config.toml
num_hidden_layers = 15
hidden_size = 96
num_attention_heads = 3
num_key_value_heads = 3
head_dim = 32
intermediate_size = 128
vocab_size = 2048
hidden_act = "swiglu"
norm = "rmsnorm"
norm_place = "pre"
norm_eps = 1e-05
positions = "rope"
rope_theta = 5070.0
rope_fraction = 1.0
qk_norm = false
attn_scale = 0.177
bias = "none"
tie_word_embeddings = false
parallel_block = false
extras = ["capped logits"]
init = "normal"
init_std_qkv = 0.0687
init_std_o = 0.0
init_std_up = 0.0687
init_std_down = 0.0
optimizer = "soap_variant"
learning_rate = 0.00487
beta1 = 0.95
beta2 = 0.95
weight_decay = 0.0
lr_head = 0.0054
max_grad_norm = 1.0
warmup_steps = 200
schedule = "wsd"
decay_fraction = 0.581
decay_shape = "cos"
final_lr_fraction = 0.05
batch_tokens = [8192, 16384, 24576]
max_seq_len = 128
doc_mask = true
train_tokens = 92540000
max_steps = 5986
dataset = "wikipedia_en"
Each number is 128 + 24 x the weight over its row's rms, rounded and kept within 0 to 255. Layers, rows and columns count from 0. Numbers have three digits each. The size before them is the row's rms in percent of the matrix's.

# layer 9 MLP gate, 128x96, rms 0.396, rows 0-127, columns 0-47
103:141127111125074095142149110081119148123116117158154125131101122143114110139143126072149095103147125139158135144156114139131126093124133100138148
101:104110109119137117112147113120158131143147127133126089110129142119141183098131132108094139105146145108123168182115089147155112115148150123083173
107:129151083104138129136148094152147095104088144148122125105074128093112139083118118117099100104149199126137123121131070101131118157131106121140131
095:083139137117138104102121126115148139111103143145125122136131096107128139123100119117115138174104117146156110149089139150132108109086152116140169
098:142091110150126104193147148156169120105146136165124087145151145120144159121119132108172126192089140151087161086098153116160134148125125101170095
091:111131161146154115142165136110126149136133156174122137150149099129147113115093138116176142121148126115141132146131100112078138130112133090150138
098:060110143110114115131156150111130143129108143120158101121121085117092158121124132110138146170150154124152182117116161151107128175119133109131142
099:093118141132143142118132148095140148140170106104088125138117125105141180095147161090156113127131124105102134134151187136133162107134120095136111
103:159118125140113110138118073148082121132117139137171102170068146112084150101144123149114099131149134147149121127144132150146121145108065126083130
093:148068106143125130130113123166181132135142112141122142144090142138136148080113105141151101133149124099111152151103153127145084135141153107154129
098:160136135111120126106104088135082167111155104102143115160141093141099134133115128163103154115104113084116116108155105159129108124119119125116113
089:115125116142096125112164132165111139133104162163165120137105083128097139170118193083157123117128102113105135115168131175079080116158118080117098
103:087141143138117102143153116148145098134142157116140097148153189133118117115118119151162118130125133100126175105114116123139116120120164092197085
102:093127154137170138153131126124110146159123141096130085174135143124124138099148107105142075156142142056104097122132168135134153129149087127125127
107:116119130164109115147116133130088169144125121107137113167125120110112140116127083113106120153090143119124156154121140183163157075142124130162145
109:121098156126127095138157138154129132128165106125161133111118170134106145129156132154152123119114103091093170098109096088139152131150099124127139
094:173114107126124124105134096113133138147140107083117140122149103120129089151125117160163126142131156073115104147104117128137095123156156079137145
109:129133148140080143132108123101117158111134107179101113124138112119163169130117140114142109112092095139133141118128093121148189087120127142132127
097:125106166101106169102111104120151110113136134134116135133145119152161137101121116155110072143174127115141069132154143155118087128159132102119157
096:118104105118110119132126103116119125163070096134151129112151168097153129145127130109107108182129087111096139130075136134102107141113156132150156
110:107146134179137097097092149083142104181147117108107118137137136154091142123139123127160123145113176138109164111144136099148122126090105152111176
105:168114128144125131127155142089116089100130107116101096134138107135126110070125108119134120144091133133158125111131134133093133080177119127139181
093:136111094113169147115105132105136095159115127124137113110085115138141148130151131092128158172166150095129125082116106120083126096139167137105156
097:157145092090137090135107154176162116112150072134119108108142184095098117128134123148119108088091113142119114103122126117158144094184110146135152
089:115137120130062100143136113134098121154151086146115108133146138119152123156144117148165102135138093149112121128123074126134128125131133169095130
097:150137136121115133147125078122097155151134131120118089132168130097137167120075142097106145179154112107110153164125162114102129119123128107135090
099:142099110106126093101123134092148136173115101152104148111124112145155139124129153169122124135125098094111148165115152115176131101134134145145160
102:108127139138081113138134162119129145142089085126165161096106112130067173129133132127146088137159098097107138161097101170152136159184081102135138
103:107080134116119144128147082111142143144111105181116150139163171187125158132097119125102105105142141133141116099148106100117124113133106114120123
102:131179135139144143136131180134116133137115132121106118159153170127115128131129143131120110204177110145134145122133109120167112097123117138149094
100:138127102132145108119127131107148113131103151121157129063116127144120128116098165174158129172174152141158112115129120096145131155129141161119097
105:132138114155127094086140133145146141155108146076143137096127156117133138140139112137082149155145132156132108125100113130163067123096116114144159
087:195142125118140179107101136091108176119119112102129135123128114126135144131168104067147117141132148140112127093140151118138101102109140149146180
094:095130165091135107163137149140171123119090117128115100110111114077112143124165155131126070141140092127156116117111113100117129128144179149125117
094:136128169126130073140123130133161137114148138145157144126134137168101121143133136115123165124129153127122146073104080150136117106106116125126114
094:118103137100133117105104157148111110136129130102151068199121130138104084108125124130180119151104114136161134140171092151090102096090137138148104
107:091129147118105125109129131146163091136098124123171143118123144138118111120125151152086150154180093149103166137112078161132109154156108146135087
098:113124145121097098135100146121137110090122088162139181142131159110133112134148129143138100153138138132116157115105152118135144117127129143154161
099:146145120109165104169144130125150140142137134168163136102069126133136172130164127106160172128157121150110166106098151104137106144127174116113149
103:176105096151146131122117136150109142105154161133119134130110164124164133071137146148092134155127120107118136106062100180102100127091124122127119
097:134141152172152105153143133093109107119144070153129115163132112132082143148101132147123112147126138118088086133087148092131145161082163118162161
107:141132147107134138138118137128162115140132123187199138160110134118174161178125138154117137152170136087100135106085159118131092118141089086124151
101:087109139183125125166126158125138146152138171122136107119109114149102129143115108112114121146166148101143102131095142147138156134124125127128176
105:099115133116195140117115173169176159145097106169091100137122125190093197089132155124120121125157156116096125109138100120131095126101158148102130
106:124139100131152133140120088150105157134154128188140140131135150140089099138118129142149169146095084104112124108108157133138139116133141098134148
094:096147139112164105095105134146093152130126151118157139158138130143166146144119109108126149116128132081137125100100130114167164151147110121151096
103:142087111134161146090133106172109139117135107109144092120128123157107138171107121114152145127150131148128126137188167143141126172154140109155136
110:118148145139159127162108113174110170127080144107118143095119151131113122118132108117118142170141113110078107132130099146097141086151157136095150
111:168104144157135121136138125144089138170127147165132140163097115156174156119103126114163130093131105132152110158101148139178154153141123107144102
106:143101135105113116125094108158117125174117071122135117117131151097091131113111121126115144148158101057097168158090107128124160129110143091125125
101:124123183126150166139082126133081121142109145092165147182161144110151097129120175118147137135117104102137128107159133119118124123119156158124118
102:164109143132139128142168115079146174132153101158114176120080112150088153150128161126123137098093143132137126149147133155162089084070149092119140
102:108100143156116174162113125097087176111099094146148119141121124108127157121103133127149131165187132136094131129139141147163136141121112119170121
091:117135125129102143175150123136105102111139171142104135118076120111161118126140148143152171112096111107093138105142146142104202147154114141120122
102:144168104163125080207146130139095102133123125117112132137106175115119111131181135091128135143099119098120096124143116119121114156122100060104131
103:101145153141092135142121167167112118133122132117097149163125129155135097123129113116134146134136116095130133099124096151134110137120097083102140
108:153162122091120134095104093098124141159086127134159089141106147099087128166100159119116167137128147154135155123122109108147158151109137135152146
099:122145137120127130136126128098124123152147157138111120146148112100114149123152121077137122103092108129159172145117116110129094151129128161125115
094:096105106114123153174109159129145134145134108122133131113128143148131077132144104086142162115112134095132113162121116103146100097111121166085140
092:102110116132124108091125141136113157182149106133139099123111131108062125184102153113112142115135122092114130128114144092133171110120151098127111
100:116151137159091155113136116099115124111124163118152139147112137127120168122085091118124148159114169129098133156102212110152076128145145098105162
106:144182162133086167140128151125131129141154141088116107110129155160119141100101092094112145131101149123143113135103101135090107122116123121097163
090:104138127156147131162137138101160139093146095113122132145146103097164123101166102143143118146131123149111156132119136121120097156144110117154119
104:115112125157153141129141118151073132096143119167138150130134135136103149095114135131129119134105135129082112120110151134160119097125148129171123
102:119118180101106118112115147092135132125128116168134183156130137149126137153146143171157165141147150101109118152147119106132154143113099113113106
105:099124082143117165139135136098125106090162144093096117102128120158105135137108144125156118167175106093136144132113163159159125106170129107140142
098:148109154141149119098111146148135184123138108131145129119084140136084091120156131136102110108136090162100139106161127102109150117140146113091132
096:107170162096141142120124174106102097104105162185087135156114100151117124131136134149137092152142128102114118114140107121127138134116126141127151
103:147112145145101124085174103151094163143116118101124131103111119149151173144113157186127117153161100097122129122134123148150185168167113091106137
097:143121103141128137121097138149108140081139146075133144122110142173173149102134128144132124107132136143113094128111102135155120135135127133169102
100:119144089140124137132152124141111105079163164123137131132112107131103140161121123145096070122084077109111172126104128137115113088128096138133153
115:136135180138135111115089141135123124155160107165118144172161094129150165095080137117120108116135084115110137130149089114112141113114106119114090
109:132142073146109096098119123134109149143094145116092176074089150150116138101121183114083118105132129126151147103123102133150107137161087099138134
108:123117107143112123156127188114112157116120167132135122152146118138137121105131110126169146137155153111113158111118100137141110103148113146118124
104:133141146108144108125058168121151132133080157134174133180122117127109154107121123104094097145159147140127128124145105146146110112139145093099090
094:094175173117120090167094115120115142098098154153121114153163141164109159118152149160164161128150166146150160109112131118112175146128110135109154
093:156159107122123126097138182115117178156138132117140132155112119105124139035121143114132161139133148131142133148050087178108103139135102110118112
099:151137102122137162181138127147146135089104120108171094129120134099093132188112131119104108135135142112135110113100149155183128110133093117116137
105:144099109142089131154129154132107127143144117145114110110125109147114154119188125118110093105149151098111162094148099116168108094145132132163156
094:122164172152121140138132151159098122088121156130156146102109109120117100125118172076100115119142106119160116085091104157103088099137150142140130
096:110122145128165085103117082124092148133114129121169127162094096148099145106174124093123151124128075123100131147106147130118104175150114140173144
093:143137142106092191127149160121134111128118157146119170137128086109133130113149154118140116120081112077127162055134096136110108102117122119119150
094:098148098123157142084133126125116176134097141191120081134105098105149127058123135124134176107158108116156158123126103129120131102108133129153093
101:110094130148146088172093147113104155087090114126126157086080110150121121098153104081135089110163113103146075138114133114142103120111110102189148
103:147098118139089119127128103116149177144114091146120145111109108154163089107126170172154129110107104101116103091159079129166119120107113095130139
098:130118110125154107156139153104115141178133162136139095116159138150161168115069116146105118155157125133138125099078117134097114145138115146155166
104:106120121176159105163133098122096118124081064123071118123106116144154172118094107115121148107167151098108118114127142144133148131107069118095163
099:101126183134070129166083115118134161148108119130157085130145138108103136140133120123144176115117110084099135102140147156184167092142137156127137
093:111082116187167111107153149122098121118140124155147075155134113117094170140130171152173131123139149116159152091142087128119139124135169105155109
092:110113152110101102123101100152080138116104086184092141124108132157135105108133167115132108139126107126152193133135130120101121118111114134140177
103:103130158122162103132117105118132147119160155136135113169134151153103094136131123145099132174110148112097139151132087123135166136121148111125179
102:094158156126116170157132113162131105043122138162151107118097163145108153125098126099109150104122142071119155124081118148138134137133141100116083
093:097134167097115119116115095157075136146145124128145109125133111154110101135132177116171104166113119119123116158163103183136147155133128086119153
103:112145154130114106098147145161129173107112159144116112113133142119123125098100102127100122140128117116128140107138134087115109084085091137108109
105:112100092099127156138121106136093166144071115091170127145096101152156167108111147112106128159124134128146088154154183143140129155125093117136117
092:083090071115135120164108128134125146113132117105120129162128079160135126128137136099119130102138107127079122122106150169171109103113125149138124
097:172140113103144106109170131169100142136095132192143117136092136120107087124116105111131141136165141115141111114110100133133131109160156107093126
096:193072176150124142156097131092120113087135166135095112101129167110120139128121163079140106157133133137123131099134123119145135152093115137137178
098:099101135146142129109166116107128114186130115125128092110138160116130126154126150131160088143157114150114156111185158112110122117108108092173120
103:097113148154135122102141114130155105159144112102130108133116144206158162109116047123116103146171099114138108127124163145162135108100170113133144
111:128108113105130164142112100149128098124114120144157092138068144138140137110099118167105106128095096129096127156151091104124084091131089137144118
097:126163155121130111100168148142114141159111130123168153143072128070116145116143130148098153117115137102130166105157104117117149127101112144180108
103:132111153147126117141101146142127115163117147157093110132159140104125123160124128113144115118148160124150141067114128158109123118155093061120130
105:100114161134129103127109145163131122142124089132126100162134121112113123128148147163125150169159132122108119135114102135138142119175164115152151
095:166167122114124144103105126151133140125122108087151158114140147146172100092126128125182126104127108086148122140145095145121133108109142120096133
105:140132125183179165143109104129137108132126156144144135151128150109159150113163121111127096131147150127144113079138198111124184117096155104122123
102:143151153118065124136117132129131139121115112156125090105126138165124150140145169140112155107104136102095122149143124143129132077132102105102099
097:138129106151113141163137109138109108096150129112101128117085131109138142172098153135152147160126175139129103140127119089106123127123131091075139
100:133130129174113116133162131128117152154127118106075132129148110056116185104107162114117127089156107102127069128106116148125113130118087102106172
096:146130106097182102138135147097151151097151163133111131167156145150120154144108136122135087071164119159080126148149134133096134101102138139127157
099:107164150110147111180129132129173115131146121123150103146150156187153160129141144124163142159090135126110089138054137118116116145108120151144161
102:132119130146098126129095150132107156103165149178133096164089130140100128122146120151103090116091166088151105103115109117137117133101160134150153
098:132136140100138155164097130151117136126164092083159126140170157186096152111149133150137143118137127132089140096145127092158103090119121163149116
099:141062126125170140110122128159156129131119153086119114115102165093119125120125120146130167134118088173111107134113146131150131140143084062160158
106:142145151119093128153164138115114127152117109161152120150153148135132144134104132091105142147144125141133176143129141073130090106155083075174171
102:105165149143125148145079147152114141161098123133121100131144109146159083127119148142144150137109142108150149118123129157122103142138090138126149
098:115159167139129113147123138128187152115106091147175172103105139158145124131161090148134120104144126119118109112136109130151122141115135102113112
095:108129117187131140117143146127142123090068126107140149159119141150133118129135146115137135143178108143077134101099152116133135114094121137116121
089:088124121065122132116121095128103124098160123126145159123103109112131123119128128077144108122088142106126141130155133150110119101142178113127119
100:162082090120124123167114119099161145117117121158109103092126095128127125106152182145171100176167096091169105107140080156121142142132142146124135
094:104131099140145119155153132139127140165140146103131143155095151157108153127134110106175110147091110094142171085102136139133137176135158102086120
101:098104133138140081130134175147103110168140106088141109105164178135114162104123120120100130126106133108122195142101105111105156112139113130124118
107:107136164145114132088128086160176134128102126188137127152119114128148130124115068161117129163117138099098147158125094115151091107122139099117116
098:108135125133132108145139133117171153154139133126128159108127113108096169110112138160142120140126139101148122142109152176116145097187163100157155
098:099092115136152124167066121123100165159191113107127140108139131140084134089134177134104148089128119090130089140129144136132115150116124131157119
101:140173116100137083176091084099091088119125107120065158139137106100121095145099120109131125133116176104122104097090094145083110133135173090121137
103:167159113115114158107106140148102160157084136117137141097102159135104113129128111137161073109126121147111137130117129122136137097135106146180152
094:116103119096133149138151141148162105113121133091127134094096145152075150113134109130153141124099098123152158100141106152093164160140151129108097